config = dict(
    d_mlp=4096,
    init_std_down=0.00343,
    optimizer='muon_variant',
)
Each number is 128 + 24 x the weight over its row's rms, rounded and kept within 0 to 255. Layers, rows and columns count from 0. Numbers have three digits each. The size before them is the row's rms in percent of the matrix's.

# layer 8 MLP down (transposed), 4096x1024, rms 0.0379, rows 1818-1845, columns 512-767
100:138097130113106127130140140117108094118170165119128135156163067065155136089136126110108151166135106138105168142064167148093119153098147124064142137163120149189148129095110136089155110126159102147137122174165130087094088087157096118086113139148162111137180140097099105102128132155120147132128139141113173108092128121091124140160144089131129097111157128114040137104137109145072161126138094128145095114111109170137104103133127123115115106151149158108107107136124103100131135143102151125103099168109136140174149154123098166153142121079154121113119127135104132144091129152116115103132103151108116097116127122104094138120159143116109175139070106110089125157155159151149095151144108082158190147119141114126121124144098133122086124108155069145124128146120146156075147102130115
101:113143119089086132097156107179144101098144152138137118098153125135129155124119132113190149120085092095144079106136124117157117168134133097144101131100150127118132132128128099117141147097115115116114131170173123157106086120100122163136143132164131153121118142157108140130123140150119133126145130148133117122109092098154087099116157134125157160136142087121164109129123135161083121101101099112159141140112132095164158085123135162127120150096163116120116120086115043148143124132094113157110094123098162132087138150131119143086124156196112111162126155117133106120134141118147189172170127148098133099115135162138167101147085140170109147110135128125108144136126123155131133135093134134078172123127138149092114129128144099123130126141143160184120089128102125140158145135132173
096:120163158113107135086077120129126113152134093153162129134115129150130125103139126126107132114136131134128108134157131103115091152121139144142121149123099162105131170176142107125132131119137118123161093127096106123132148154135132102126136083104125138101126092118122106145100116128182102146101083147149081156180145087137117149091156140156160177106146107145126145110139096090155112102092099155177137133121139100175137120134135131142132113132111114098127133143144141103121200122129160163127110140128129111144105150141158115156129104099097102140185132133113098109101127060157167073133167142175115115100116150092117163094143150132114115134163158152165176154155115135159109132155152098128166120146148139122094118151138116107143140112126143129109134098128152148140150142124115
102:117116123114137132101141124154112108134160099143151133154112136112100137083130100149144104090136105118124155132127102085129147149117096152126145161146086107124162101164111111142089082118147109145118151104151089109103149127141108101149098125148136160091116115113126154162118143105114121158101107064091111135084119104124113118129106128115154130172136175151145141131120127079149171123150117143104157154093117134160131126115138119095106126131119096123098127045103132119138133116141153123113144094135131148130124088134128169126138143160157157176156148128153091160130084117118130132121161134122153137140145120092130163130158130096142118119114132124127128157105071146129135119109106118136077109127175151082138083143140150095130120148117136113155161121124068143153117139096148
099:128123160160140119143126149172117116169143155134145090117139160108107119135139120117110123157150138128113175149123150125146118117107120112154130105131117162120121098127099131116132131145128126083162108141130154128153137119158132143135134130120120134145152138119143116128121100132105111164098093134125146118159099134119101139109086141143146143151147108164066135114141106123061110135131203123129145175141142141080154147151177111153159122152093138110100117142155119114079152076108112155136104130100096129111083104150114117122153091146123133167138123159174112150107101172124148153127121100112138141139143129142110160154162125138098109112107107124121123125125123095162121134131141091140076097107105094153132075144090108140140153142096177132111082147082137150142097117145134
093:123123184111148130151107126124194089147143131136123111117147099145116137111146146094140178122135146172147110129158154146095147120129124102130165113138154144144124121123114110130124133121131112112124080126114099097161121113136142166148093115171107082153122118153163139149158122094117164123114160139164141178123128143110112127108134126101148095134183134101128136116115122124167116111144154113161139116128152151152090155134128117087135130148125102095118154046126138141108127118127135130112135093130130072154151149077152125159134129135139142153074204159127139129118115128115117152119110119081125082132111159136118092114080102096138140139109139139151153123121120151127081130087181116159123142141169142124160144126051128152183107117195117097121096097114111119123134138101169
099:150157144123183119113150121170112108156158143094147126123081129161112104080113118157184143119144084111132131115157142085142123112101124136165161160134074132165184120097102134153120044092159097153111096126165138133130145073139107109099120150116121124109089130091166146132150121142179154143072136101116175128126112137167147140083138114127133126172115140132102101156105126147098153100134182109136122110090126145126116103198145131095116109138122117148102115164114132123090123147144144166151103115125127171148110138142121120145106138100131128165105128132130198166121099127105182127145149147153129149104109129135119073129113136124128108130091069101123109167149129131122108099095120126116087104121144109119166109151113169080137102129154166140119106155128096123120159129114145
094:116118141106130150162131151090100063156154125128092145132123170114134096165151154123127104094104126098121139094130104134083152157147130167152121151127129126105165087099135114157111132126121146078130125090117125135130122128097101113121096121146113169152152149123112165135129098129105168151160108151114097119148149126088168140115112120074130152166130146150155180096120129153131123114100151104135088087112124144145140129081159126171131126124101134176132105083161125130127125136104136085133102098145094099126091112125146108103111129139131105108147179121121126163163084151144153140141128170154184079158140106113102148125097106132077107114158130129153100139104118126131089117131102143105117072094135143172133101143135137138111115154117130141126105123161143177119124135119097
119:162173160103139133099145148141180133099105160142143169153139109097078155147118132149113113090134078155152150169113169150159131139120174128148114137097167164097151129149148154132136095084136143122113112134145159171154135155157152104094149128142143132111127116162104150155145135159128148127161092117104113128130106112109166114126122143139130109121169112111134147137078147134090188067056128109122171149170155121159092144149112169096102111108092136138122139093141115113115123156095124104140107143096141134111132143094135130142146149126108103119177125165152133106126101116088176160121164150148144096146125106147120132130152138151160112128096173069162084130118140152124085072117117152139093136105141118108132130147125128125133145130143155127149127122141074078112124115141178
104:101132135118113154076107127150107173116096136164152122100096087115095129151132155139156146124106137111102124115110099156150112147108116139105131103154107121132134121112134122122126130164097122125074119117087148117113115087140104093129149088120096189129134121099131120131150150126150128139169147111141099120188132159123118140113143137110140150150158120116140097091120137141073119087131117090091127145175100150128116140137133179109106116138131139151135103074141121140133124149124078123148129118146123123146162101136106163132169097120086128153110130155083125093137133110165086154150074097085049096164127173091107102126182107124093132114110107147161165148153134168123103093151113133135162108128128146110124108125137125133098124113119131133096107110129132081122121101112126
098:155094089143135103150171095137143126138166134085123138131112118134097108172118114129174132125129118119164141086101100130147157110113081097166179093130085089112133203122134152142135098117083145143132087141142149158103129133127112074138111180156108150162115115097119097133131144122111072128118118142117127145142132131071130146157144123157146114145132139092112081124100102100106101129119124176151146155124116167100168141126129134117144146148163140104140111100121178100134129128118107137140144100167115132120129122143205139155132120105158138163147124113144170089134155124094107087144110159076209111147129142142132093155166118141113137117138140100114118132068129110164121117100085140102117127143115101164118103134168130122114133145141156169115125103136144087107118108095130
099:149151086126089143120157125132134139116088130142143159144127146171118081122123125129097089134140110109134101140119107111165129117079098124106181153098151136110125140135158125082116162148082120155087152164104126171089112118102128112141106165122143143167124088172132136136168123096137111119129143134130197125108074103135152084112123092176137136114101108126150125127133137108120167140115170132162143159139120099114070129123157128144101108117142122153147125155146111156134153093135116136130149167141129121163132110106107109122125154077133142159097126134133114121152144146144101147084119142103093157127155127055107118142120140084157139128121142147102182155096114118083159107104103144177120144103126105101123128106159133138129134116101149146116110170086074142117113138163123
099:099121127156125138102170102089079152133132123138087137156140158103130139156097127133128126186089120132131109121143117156121165128153125108157141095074154115143089134161148121106123144095118147144139105159119165127101092167155108110144114186113143135086142116142097113077117141143105116108098115152112099135122120160120118165094115122130109121119151117095175086136136111126147132117151105163128137095153107148116119106123104089166111171107101148125123104142126107145101125117090132169104124159125128102103118102123120124120107124081163129175118111119169094065073133141108114130117125138147108123124104126122126143124082149081100137153144127129124113149098114123121159106141168157099147076139097115116118112128099124151146132142145127178148171137121150145106190124127118
093:099125115138106120135164170168140091116154107131114144125131141071127105123095142081137151143100111144118112140140089121119143116140139133137146094095118124120121101115116153158095129148115127136142132104123109110122114139130105113126134144110114142110112127125119086103128118096133098140089106135138126160140132122154144116131182077142123108172150130095152112129136144140160181109119124122136145163163101168114150115117167115157076120118124142150136147036103117091164100151125115147095112139107126131113108080121140114119143125102111110141127143160130155079108115170143164139131101171084143116135131089174103124142148168086127160101102140075141091145109128139161135136139146109139113140114174143125126166124135111087167108127163089102107073145126143141094125075124172
096:126118160173140123139142139091099127103128142184138140113116131096107088102087131112129117143121090089147083104125121095134143122115084166170093111128152144123081119142097103104117161098085174128099115111140104141127161141141109094120122058149127139155161110155125136091124101112135135146150116113139112111145143162132160101154180156172139138081137158153169093126134106140089154126126173159124108108134130155061131105131155163148066119164125123123140143115125179129108169115148135141137143124135116153133133139118153126184119161171091138121121136165132106147161166124148123127162107112171148164169149119116140098194134146139146104109120114100142077142152084119132117122146129137103118123063191164136128156153090123114168112103140110138132130109137126115141158131137119
091:098122150138150103189114138110131124155112162100149135176122092158195104132172121102136119131156108167147116096137125065101113131072123159123118135100131143121095129100098129149104120158111096105092167095128130152132148131118090154099148141119123136175126163135094111125124163167113148138119128141124150133136087126145087137136076150134092153109142134149134099116141097139155149149129098145109084145156110138101111070119130133121130140131109095151136151081163177094136107109168084124127106109152141108152169112111116116138088165132130118118072145114115137135097128103107113125127118097150107099147137181127145138133078103095107073104134159142135109156131154115122099114149145113121128150183113132138106145130124089135094117137123159116126128166143119142140179140141097
091:144114118120112156156146123127113117127115124107106147158131145184159107149099156122135127144137119163130123144118142201132179149146113102117152099147151150144150124141120114106113155152136108130124126102087126133112126142157136117123071093099129125158088097116090151169126094103131101158088105129118105131136151151099099123105118141103108119101122080114133187120135126132107083122133150101094104142115172121142120117150091085085150107116109160157101157045149114108129133128134109108123170130166146138149119105120076152115085118161179135175102132162099117108152106131099093154136161100144066089142147120157095095164103115147103107130163130155115143139113119134132132169130130104147179147149148108138124132118111163112097115080130113183138121122103140138069138139176129
103:152115117121128086123153142128144142108101095084126134086134149125138126132094164130091128137165121123149118108109155070120112094137121109120109154158123166124136130149101105179110125125122139114159118119103119141111124123106112168102123112128137095135121111109144146132150134149152104128156126153101101164147139183080137137112144167159128151128132136104145104120132124117073099109128179129158108117143139117104138185122137096098144110138077127145151144097186092156156128142106139140103105096156148115120137176125115130145119103109148120131133129164165141089144182104096101118105141128152123198118156149144178150118088126118137103136119104168120161121132098164147119157111151087109075157130148134101171112116135115127144132168147131100083095116102140141123118106105058
102:151154121108113122124157149115121153143115149134090089171145115119098144163089177152154125126141157123123134141111115109122108122068162143104123158113124096137138090143120169154078105089160105181110147128146101126113128139161135127118147149131114149109139106139086151135100123133108112134111128183110103171148117172114161140156088148130123116122146179127122104109118096150100150112164103158102139136163115109134076121139145132151156134177121115110126138105177129106074115137168151091123119127186134115124113148086104106135178145123152147120085183109155124160097127186141125122119137116101170156159084116164103128090115099136133121108155116126121163162122133126128149147140094106161131121109170101119112107135132132163128120119142126169118130099097093145134140123150152
096:168087138137073151151147124115118081108118126120154126094151170135110119110125156135143099150116110146136127149158112128113050126174165121145116137082125113162120138134122111113141103136111122122091090163148149125122144126126154144114200087102119117146111074102113119077125104101084153096136098152156165152120116185125119142187156154131126127131069144128131111149077123107109102122116116092167141134133157114136134121121147142091142114145166127137133116123134117133162089106173104112133140162124130123119092121098156114140117097128121161123122134084112081167155140119148104165125138117122129082148120148106140153105135124130100181090139143147122127130099139148140140113115119080140150156162097113144145146125121141134145108096093101159120107111108130112146161121142113
105:186147126154174123120097130111126134100143053128121158099123106118164141120118108159155177123111113153114125157119143137119119116131186122112146178077088122160141076102099155119086108133099133124124104128165142113088070116078129131153115093108118136109125124129132140113135099125147066072142144135131132134153098150131110132147162097119150171110122157141139143150151104160188114174141142101130135134115100190101111171167137137104123123130172136144162123108104134108107098124149146105093116139153124146131122135135109178111165116085091144101118134161105114128117087139132120098093099115141132153123150116159167138128161138189169132114073092117126140139139163109148153178097151144127152114132155119107126084102170069146186123157135129180133105170150136112138094119132127
099:139111124130136114138136137118092137137161138124126115093095161165100126130088152165156116073144085109107109140114126142108128142112160149082146118123137102147120100116119126169125146121173115065122140125176142139135140136115091097166086141145134085153075110161122158102125132176108165127137102157157107086137099101109124127136139109134121136143102142119102147144096163132125117147147160126146180139131127128131144084077149135168115156123142148133109157095146161131146088123151121125147127131115176105128156137118181137129153131138184116167129098134156074095161144137122132116145143119129140124096150094127121115097133154127124155166122133112121067119108117123121127157110116134118139137121121135128138142105152125149129171133131118147119081112130091130138108117164109
098:099126172141133132090062121119123187121113126113111050165142111134122115135136120190149115172125136126147099143111134137130078164137083119161155103087119136117115156178162131087101168137123118177118113164085130156126113102114157123156130151159139120112117167167157103130106134108123105113115133130091131112109088163140122148126106148142110118120098093105098128145111140119132149128120089134126147161107103130125120144078124124098121113156130138122126140050142136118148126160150164140145121135133146080130138095132094136112107116108128141171101116133121091132107146151127133155113118118157157149141143129137133131103122129129132115179123161132172112124132109134111197119123133136111178140140094107180106100121117161112128105175118140124126093160105121097129094121122107
099:126128124071100135140133150130157113136104143113151101108143131139122164153104119145142142153164124123101170114099104131168127148099156147191106129162111144166128151109131128101102173111141143162133069142127139158105114093158133112110114111112144147084114094084148100137115177097145107175118098086123104105153141171065100163127061108163125122156145173136126152122105112144099095138085101148132151133139154137106149141069134084143114130157103142123119149195151157124135128143123103141145105150122145095143121106117139153144126103088145138116134134141112133113123141081111139139102137144109092127108150152140168168138141101159143123131129138139114116107139087149096117101145132143154088126116105120124144152135107162127113110129113117106154142135102095147108131127102130
098:129129146146116136178153134141152104171131146130131142090110148136140102127142100159126127137148140140111133101137115158162109151071103127109162156126105101121110110129173157141119126135139125126134096126144135127146135168095168157140125127143142121166148103118130139145150144154132089089167148175097148125154135113144140144157109133163138143142134119119125099144103178145148132095127108149112123147132112100125131091146104127176158148113116163087131126140161162125161134089119146119168090131118103139120122105123101140135098155117175121169145128119125115139139099086136152114111148156166102120156143150091114083122146141081122198112145153139129123084155161091152098143130158112136115111109132158152139110088144065119141102091097094153108134151141151102076123108126134
096:154137118094093182080132079130141128123161134140141158133135142137104097149157138146140129169147130134132129131141096116139121126113117167170152101130161121084132117133159114106128135106127192151153113173109181164145161109109112144107087118109115105141161145106128117111182145120132099162112119101106180146148118127182104154167122095139118130132185148140131118082151139116134128096123115085125130160124095149141094136101166160144093103124152090096150115136095133179162101133142143072143141125123113088115108160081141119142115141126090123124054144104083117143095099111146128147126158110144118121131134118119104125137123138118146158117155137149150087110132127112121132146120137179106170129115111132138101085172178151105151162141140131088094142119147151150105145120136062
102:118141148167147109123144139128116148122127105167123138123109124157108152145154166128156101105122123163160124089133137111124124092134120133137177133136102143100151122114124124128121140147136125090120151138160115118122166149122117124142146150090151109101151132096093144087135102106137112165152131141082129120131133116144110111145158132111114090127107117104165165099060147136130089125114108060145128114117146166156118146131098130155099118184100133148120103104160135185162141125140071105119140109121103126162160129164157147149128118121106098129100101145153088156112161124113116153097124125159147133150141093113092124097153121119150183132157163151094134103158178120166159139128151174135144181138116141098133127166142189134125104148111155115094109138106135141163111183151070
098:129097150148164124115164109140169075115107106178093090158121128132103113120150117107119128135157131137191147151153088095127140188102135184149143111118089114135129120171118121153147096171177121138107119132107104126107148159096102149102131148107137180167164132135130110141147116094138079159129153123143129152141118122155149131162100126098135099140099156108157162118156135174128150123156125138094120102150124148099162129133147125149158150102084139102123151129123121135117118109103095144125129119130149153148088147125114165104102136066121187110090074154148138126152098144148131147207091157086160131088132153076105113109112144152105148148140164154116122171109115150157150132092185109112128132134135159123099174146174148126110142173098153144138127149158125097117118133105101
# layer 8 MLP up, 4096x1024, rms 0.139, rows 1819-1845, columns 512-767
098:117145104124152122100125115071143118115097133121075104147130130155132137109168131128125085122109092107097171143139138148149127187128126127134140131156097158166138084174130151162102150141102096138141105115109132092102101074134123173118107127133150109105167124154117105119125148106105140156133151097118154139144157150168181164171108138114090159111060133163086164122162171115138166110107145127085084130116071151154147148123134108137109149153141120141145126159143126124166157162138095142117153118100086125173173098118130134175190099157168138130125146151130111125160106119138137115123108139156118150150130120141129143112126130126143144124091108127143093127120136132133108123160136146108149128143147156133128136126102114111113142128133111135091160090112094142132139133142146
099:126162126156146112120134127186148155144105164177119193125154131094131144148089135148086151205152095121126153110098165156110177108139115118087117185109115114157134114104141170105166140167135147164100116117125103171140088126108146138086131140130089104165122168156152132095166122128145128156148158156097155144098127140136130056152181110144125116117143138131116145124123146161131155166128147116153112064105136206072084131124123108155161099175110142105146103140136133127097089100106133101117118099121115108127111141139132182131171135155150154133139145120137120124094119197112122132135113154117068146133163115138137105082113143124086106136150127195126136150113082135136138124102090156126127120093102148125142135146109155129176139111119115170143167136157181114115159151129117
107:104162122118101110121144140076093100116090114124151114152120107107163113098142140125127119137136089148138115129106092148123129118091112090158153107161126102139122094160097118134152127123122151166120151165136112126112084127164142108161105113140087113169139136113077150179123122114177174116119131161135156097101125128096163129158149118117142145155125148191108101115124091108130119147124129174103146133120156133156130071166112129144108111129088168146118098121137129190141070168135126113179127140121127133111092142115151129146112117143121163159113171141162121119104067121119090102169114124152148142109143160138145133153130133109134121134083125106104129138110112160126127143090129131121117092074131161109144119118173118166112085115139067112145112115152129150124113145106106
098:133180129118161139109139152101129141117131161135125140108104111154141146146111176109109066119080152166144116096142137139130142156097116113165156134119132119145142133177143158132121121156167107107099114122158102103128130162117063112122117119113095161135089114116149120128148130106168128117109109101118123099152135129106094123103122127126157061106074125152126158096125155174113151167130155159143129122135100114143145141123100113129123121083194114122153158119127183137120139144125127114134161133071085144136157105093107197132111117128096139096152123166142114131146139116154160119112142127153106108130150108122096089128096107102126088097143134126139124120163144158120168098108137134129133180111082160130079106131163135133137171140145105168167130127132112100120115155150111
097:113108136158167114098108103130108131141162100113122130126102110140155104149138185140168104134162064144162126143177102119115096156134119131068080110110105128150138137119169095121113120116135139156093061097131123154151126161107132122117124093111158110132118101116115177157113152108153145124165107116135135076098182108098161126129131139106133141128108137134142143129125123095124151098130127130100106112126136139137100138135170104149166128133117106125134091099121111092124130124122137101094120183129090105169086146148126103129113073138091115126139114172144123111131143127108146097079102148154148145133130132170151152076159093158146158127151166141098172127145129139103128176116153143113126104124107102119111122193139096075088142083115100091145153143129112154126127122105149
101:105149123120164145076175125166118120124132111138140130151116147144131109144125146137150141109131144130109188113139137158141119130158072116118116152136161136097118174136119167154112114125093106089158131139114151140151127150120127148117123106127127156144141096159127188117154103097096084108161134128138133105111054141133075175121109147123160119105095128119120157097153138118106126158130130100159100118121136122149120076117103152088136150111125135133086111134115139136161127117168134145133108173140145150149083122128139164155115166086111110133138084129172144145153118077110154139153147095123130151136136102115140114120106103116113161112144111136128139106137164113135088152170094154159165110135109098158099140096191133090102170125152156161118124128115140150124089119112184
099:144125127136091145117117124130135141115126127117150121128141133095169128139132108148136100127146071079147125135170159096136127114158147098184124140125113161100125116107105125121094128128103117154124127139099083134107116155148159118138124137136135131154099148116121131074138120107199112146120165110124123117135135114167126126080149154181140107084111103130106084134114148127131075136165066143103160139122100106137118131142168102112109142109133116127136149154130111164129159120095111152123134084113102153167162156101157108099144155087125160122112114147159117109153180162099109119113143086134126113127090109147147157090136171116190137118121147105121131080152110132064127150118130117126120183120087148133082173165108159149173144087167156109141124111078111126152116128089086
105:160136099091120121139107123123123167138158139107090066159162117100177166141135166114128113108124170113147119164145118150119155151114132167182098166164153135077130114138120102137129131183165129154154097101124149109132081155198160128131153159115179107138131172129145137149166068106114123130099068147100109138121092106117086080110144133087115081072136104139127102143151129088146142107131162090127143133135160136114083128171110105159123136125132121144144156099116135101115123141143147145128095091110129116159073165128127106117102128125139116172146146189151106111154113143096088101127112139120138123145141134177159129102112115159153108104143098105133114128133172098141106125160165110133116124129116135068122176068108108107118122140099158132110100117148151107096164130177142
102:127133132083078155108164118174108082124136156112141130107130147072149124135089124167134123126101121151128113178147136074119112157099137105115098154150121137120125128137134152136098114135109166120131118132073147095175122115133150108177086123086150104126122140084120150123155099079110058143123169103156139152145141097135096112094090155104132140090115130129126144166134070115126130171140119162125150162121139150115132138089131160101170117124114098126123181130077114123128119165115152128171145123121145099092163161109132171107123153092142101097153116106154164143135196135132127118143160100139128146115162172117074140115062139134142133141133125138169150165128173112117131139100090102092124072117096122148192150106139050158124130088119152110153113149136120126161112068142143
099:131117123129105133122126114119111080109086079090174114144120134136102142114127125123119149124135126153149158163146117098144160152086117099133106120127178080150110093123092082132149186148108149166153182123137126114160096125141125128131156099154095095140142176138155136155120131121095092138100148134168137137143120125118141134141137125120103131157120107098071146121134165131108147136112127093162120114160126104097140161153137135121130083120132130146155118154147107095086095125133100138137104167121117122119112131158080148124109133181102117151146124085114117122133091137095080112156144127116147167131145121171152143108159138099115099153112084139138145113102134146104114117154155138069117130147148162125149127093080088103140153132153077127145123126138139128147129126179170
098:110143126138144157109140121135071126068128147167141126111150075128192154136129137119114129100113085073155099150152129165138089153166145142179111103178138151130141178172129121149127107111119126115098137130159150102173154142114127120129135123149140128112079131092130170134146137105142092130139109087086133123152104148117121130155089094125131136137156135147162124159114129161182118141152097155144161132119151160148137162116113142134108124102068122116116108134111124115160149142123155156101124126123147130158143118119129158100120108146139109088114154120164155118083157146156128142100068113175175129151118123129106117159122145142108125123126150133135106070108103094147118132150146125145108131133147120170122132134115096126137123079120119181154139155137136121121102117080118
104:137151115112146143111129131129097123104148146115160106147154177143120132161142092104058144138147138093138156147112136112148105174154107112115115136103150149123114153135144154154169139075153128128110105146133114111131121103131138146134122165078163087114110110133138135101142102160145083171135170119093114121145140148099183129124144128185161116131150080119132139128089123149116178122142126161144159138141137087129130110134158141135152121111150112144076143114121124122087093141098107173158115159123180110115103126129158106171116143130156130124071090108088142101124130118136174135129149122123158092135114095119146128142092135169109141125120129091104115134151116103137105123133117131087122132128132136123121147117113127138133116092093126115160178131129081109137111117075155
099:105112132128102159136125108100138126124086131129137141122107148114101115118108127117152129137196079142128145142124136108154099110145160125164124154110089096115144084117131150133130136101086122136161186143133105125111108095068194143124140123112133109116121112140140141160096082111095152124072129135126140105135146091141155110184129146095161135127120129086118156104119120121144121137140104165117136100141126114113107118118088156098126162137122132077146140107115145115082120127118128128137194103091109110147125140196147126108112143189093126153135137107144136156140132129119149083105087117149183092097128139141147123100147147115109136131118108158188125093155123115094154088155181122122123167117124144129108117157133119173151171110134106165131137091124118075112108129127116
099:122112107120112136142134119148149135150145126105133105135168125102125131135102138101156123149141069162089128168137171122132096162153104154131121137108118154120128166132131184131173099137108125135155165119127135094130070171061149125134096143118123125066129149082122120127128102120101118163134132105160143122153120093115129153156103158117087085120091083164116151123134132142135116112129113129119168111135083114177125118116102128128120158133134122128145117149150114109152097135175134154112085195052123122130147142117118110117093122127132097134160133118160112101135119121117094140110097115163128150098142177138120139064101094177119076144129142141112113157085122133127119112139118144151123151142096105105109113131121123091163110134138122145162111178084138107108087127093122
093:146116138077114120135094111169129133113129164123177138171179125126103155126076142159153151152108129145122110133114146133132171145153104143135128083098124105129142097147113155147110146105146113157112159124127168136114154118157154108180118128159087085100101125128151137145137148146110140122134143114135160114144148141097110116149141162161148131165142162155121110150118165102133116105130139129140129110112162127148100134123138148099097130151106148165105097107154090144127120180147092166100130144149102128100071173098114132103114076129112136125107123119109144104184119110178136146120120153122117104114154136078086118088147114148138171167110108120106153103111122165104108137143174106168098156117123143099142142090123102110126114138149132143138160118149142088101110152145077
089:190134109122095121110141154123125157141158165125112122140149159125094114149163128126155161140142152133073148151149139122149120121119135110128147097092151138126141156082158117114135140130142141110096148139120099098133120150092147157096134157161116188129130118132127179104126155142132164160168133092070130134149097053175105091127115078081137185125124117131083115134077111108154158142120103075111172161130129118158138109123177157133156137106134110140142116144103166133115123161138115137122116092155118082110135160126138136111130119113122111155136139114135100131140159101188123156126134118083118111077171121136151077149127132144105164103099119094104117124137100182142130114161189123085108104142138148152139094156118137158183148121135123130156098128096127170163137117135154
102:139118172157149082131124166164112119152092118106105090181159082140127115130140128113151165130126125111145103110101150105157108144133176091114153119140150123139128139147139117149133102101119083124094152120109157103129089095118118089110107122122167123114099129128116150095129129127136102154138143146098122108104136131159094143084121145127140164109143162132141133097099097076124147100129111111132105139128162106177094145131169139117129127110095178118131141102139102141130121131172152132071136127154130149134113164164090116125108147137150091147081110099083136140116146122156181111155142132093131148151148138103085166142120108155124148098151092088117109121171153126093162124174160138105128130125138158126127155115122096121173142137095126159125152137116133137141133097143147
100:175109147144183119123128143141137118105159155136156137153118094124132172131134112136075116175108077091124106117161095151094102147127121144155145137078114164091132149098080133149177165124137094147124161160119110122160179135125157118102152153135077080152144138154111097140128153139110138150132140134145131079119091131111136089110105112106123135113099122073167148124160114106125118139100126125128118097165155114137092100102163157123117134092173155133160136179086132109158136137103125137127131096145110105158125132120101107125100117156132108152118127160129132111125124124133092088138097131134128125088110155109124108151145146101113099127114145148156128164138161093157106122115137121130105132158095142133092128127126146132145103059149150110163108168127150118093123118121118
100:138104164124126091109137100091133065112143119096113172169117125129120174163126115093138126128159147117131168127135152135110128168125106132137144108127107108070116136150118124150109181108127151155140119095105129077180094118115088129101127110097111100143111102153143137171104144150147117094157160084133137130169131132095136157129150105128102155143136162154125152099149151111116170133119155135119152094132165121136146145073119080085140103134132135103147157152154089142101128107140184160135130146131152146133135110144150103111136116103151087103141122151150196137102090142155110088111156116141141087107148100103174156148089127129142086150136163144150118108176109125123143159139128126191123140163108119117115128151112114102154074094121132145089103115192114114125149130111134
104:112110113111161165130129123178177093108121118132137126124126103125136169105175084111128134147102159131082114113079125103119144116156192167092120132143107149119141161129123122127132092160147153135116143118105108084109154130157133145155127123105064175134146089112122119118110146148104058132129165173099116105133117107086115124144127100140143175143113154140139115138159148167147097142120155097147137166136112107113141119158125111137128121174154108119126147142133157119103061103129115125090114075144136104158149143130132141124113107122170097167107113137141146119130145096169150128098090121108109139088171169164143108145118101138149117105146138138113132133152093096165114131104119144140108124140164153178108139135079103136099135135079119083128130135103118175168139126102108
099:165108138108159092071131078125134160121109132100117136125096148137116098150133123136134114186130120147097111131136121155101129106105124073146123138117151161130140143145114166123163158135076178156124109127105134165129123124137137130116106111129100116144115098097138086111127148131138115103105113120126142111099115164145092173154175122123145108140150144115093126127100133176117130140133109105117072119114136149131150110130151118101163133107157128138147123163112165145084136126141178086175087089083150128134119121138113098109134111143105150094137144125128119121133150105165143091115076135175077133124168174116130144124180146139180143113125109131122114119149119132132113122129133108092111106104126131110156095136206116085162156123122096144083156087145125155101107141132166
095:134168178109094121102156166102156148145133115134114194105110156100064120092134153141144126136146125074145104147141112117138149146110128125158176122141131131190127101142144108170093150156110101112120100108110143108167147143122104127159110169102143136123091114151132124122118141103121138120142104127125132118138122125147157097101138121111139154158173144095100182136101164123188123161094138134172120127102118161099120161080120129160131113108128106126151107143105134118057129154121114136093134136105068116118135124130074150138111104166104114125158139107118103090132145113143151127165146137103084146114128104181132100107117086143076153130132142147133127096129092101084158168120114128120133102107134164152153157114152140182148130111109132155135141130134154164166137131168145
100:113105163107136158116143116141115150141088151133137122109111097145154128125132117136061163157124162109105111085160161109100113146091106069090175174111180134120100124167140136155144089138110109118094201130148140136146092150077122147139114149128139121142131143099133109159132158098125153084104133168141125159150138136154099140101124147114129125147145099120083198131144145096166133152146120126148149141162184116121151156154137129115191077128129154142091096153147102138141105115126131122117129124132126117131121141147125168092136144127123136102113145121146160114118149140134096152136134135071096147130146104086123119133073138112115142125151149116101109110133158098093143115130157128085156133138103135125104082162129134137122121145106175114190082141128123138091125168113124
099:126124187122090159146148158149149130133159116101174119186128079102151163104119125107131115126109145115124094138124163141148145120181148163124127152169124120132100186163156119133174151158159118127089142159134113149124101131131107160138140121103103127113162174131163124141117117135146110119129147146124123158084115092134137144147130079122114132131095112129096123122065096107136136142149110105093114118171110106121146118092148116164068128118164138119145149127105165136106084107166131164076170112156153149141152143175133093086138118133126116132131105113168121147132151162115090116128118101165159104101113109123201137117137140146140112140118125079117115157114082093114107150143137097104113098092110134113139132180119096112107135189157119156128146070165100085093162133146099
100:139110095090169109133101161120146089104089095108105133132172126149093126111115128120132110124141126092124147139119131163116096099139147144058124130147128112176101097140137156115123124138147124112134151090166117136144099151161128139122140155143078196118087092124119141117117144170098180126122081163125129114130125118115134154122143126133117132135134125119085141133131135137120130150134158136134147151127166114151109148101113100090122174128122170107106133124089132119101141128129176099162110109110127167110145106105084104133175099122149127141158134138171186178112126115142104094136109157102117131092099152130130138091154111137135116125110131135142125136128090135159119106126108057148121156171166085100150106163125114103152127140139083096145117156125135129114122155135141
102:112108109155171116116113154123179128175149100101147147150088142129122145139093128151117172101099126109134123110104099100122153177164146127149092105099121143181127123084125153174146140107125150121098124083112123123167091130113174129114116162111076113146141156141121133135108090135122140146132153101145107118130101087105111133149095126089103149107128119147152121166139105141133091158107146122144110138131134131135131085149115141123131154104113140108134101125110117116140081157164136150085115140110139137120104116109119202146110065121151104151161108149095137116111145163138095109165109117102162104109132155134125125127135125126140098120135146121116128126148126109084131117133110163156131114091122109160127115145155129135150128092100115152117123067167132136163150120092133
097:129141129111126122073133142108161104142141173101152131136111143098111117101120110118141153116124134123157068131105113161134137153113146129124123193143059144084103137126112190123165126133125151129134163129143125137134152132170126145145152139153153113087126115143143141150149108153124138087136107108135104078101152136143134097136150142146113173126098134102135158122100116142155106094119060170133158116137096087129141139158103105095121126126171127097172134132171163126175118080116165140087129117157161124110144168121109160123097135166105118101175154128172104116123158127123121156104125111143109105123084144131097130106110101103118135105142139126146104099133109142119128144153130182109112136109136163054104132148133130120134101142163154133128101113168123159077137158113146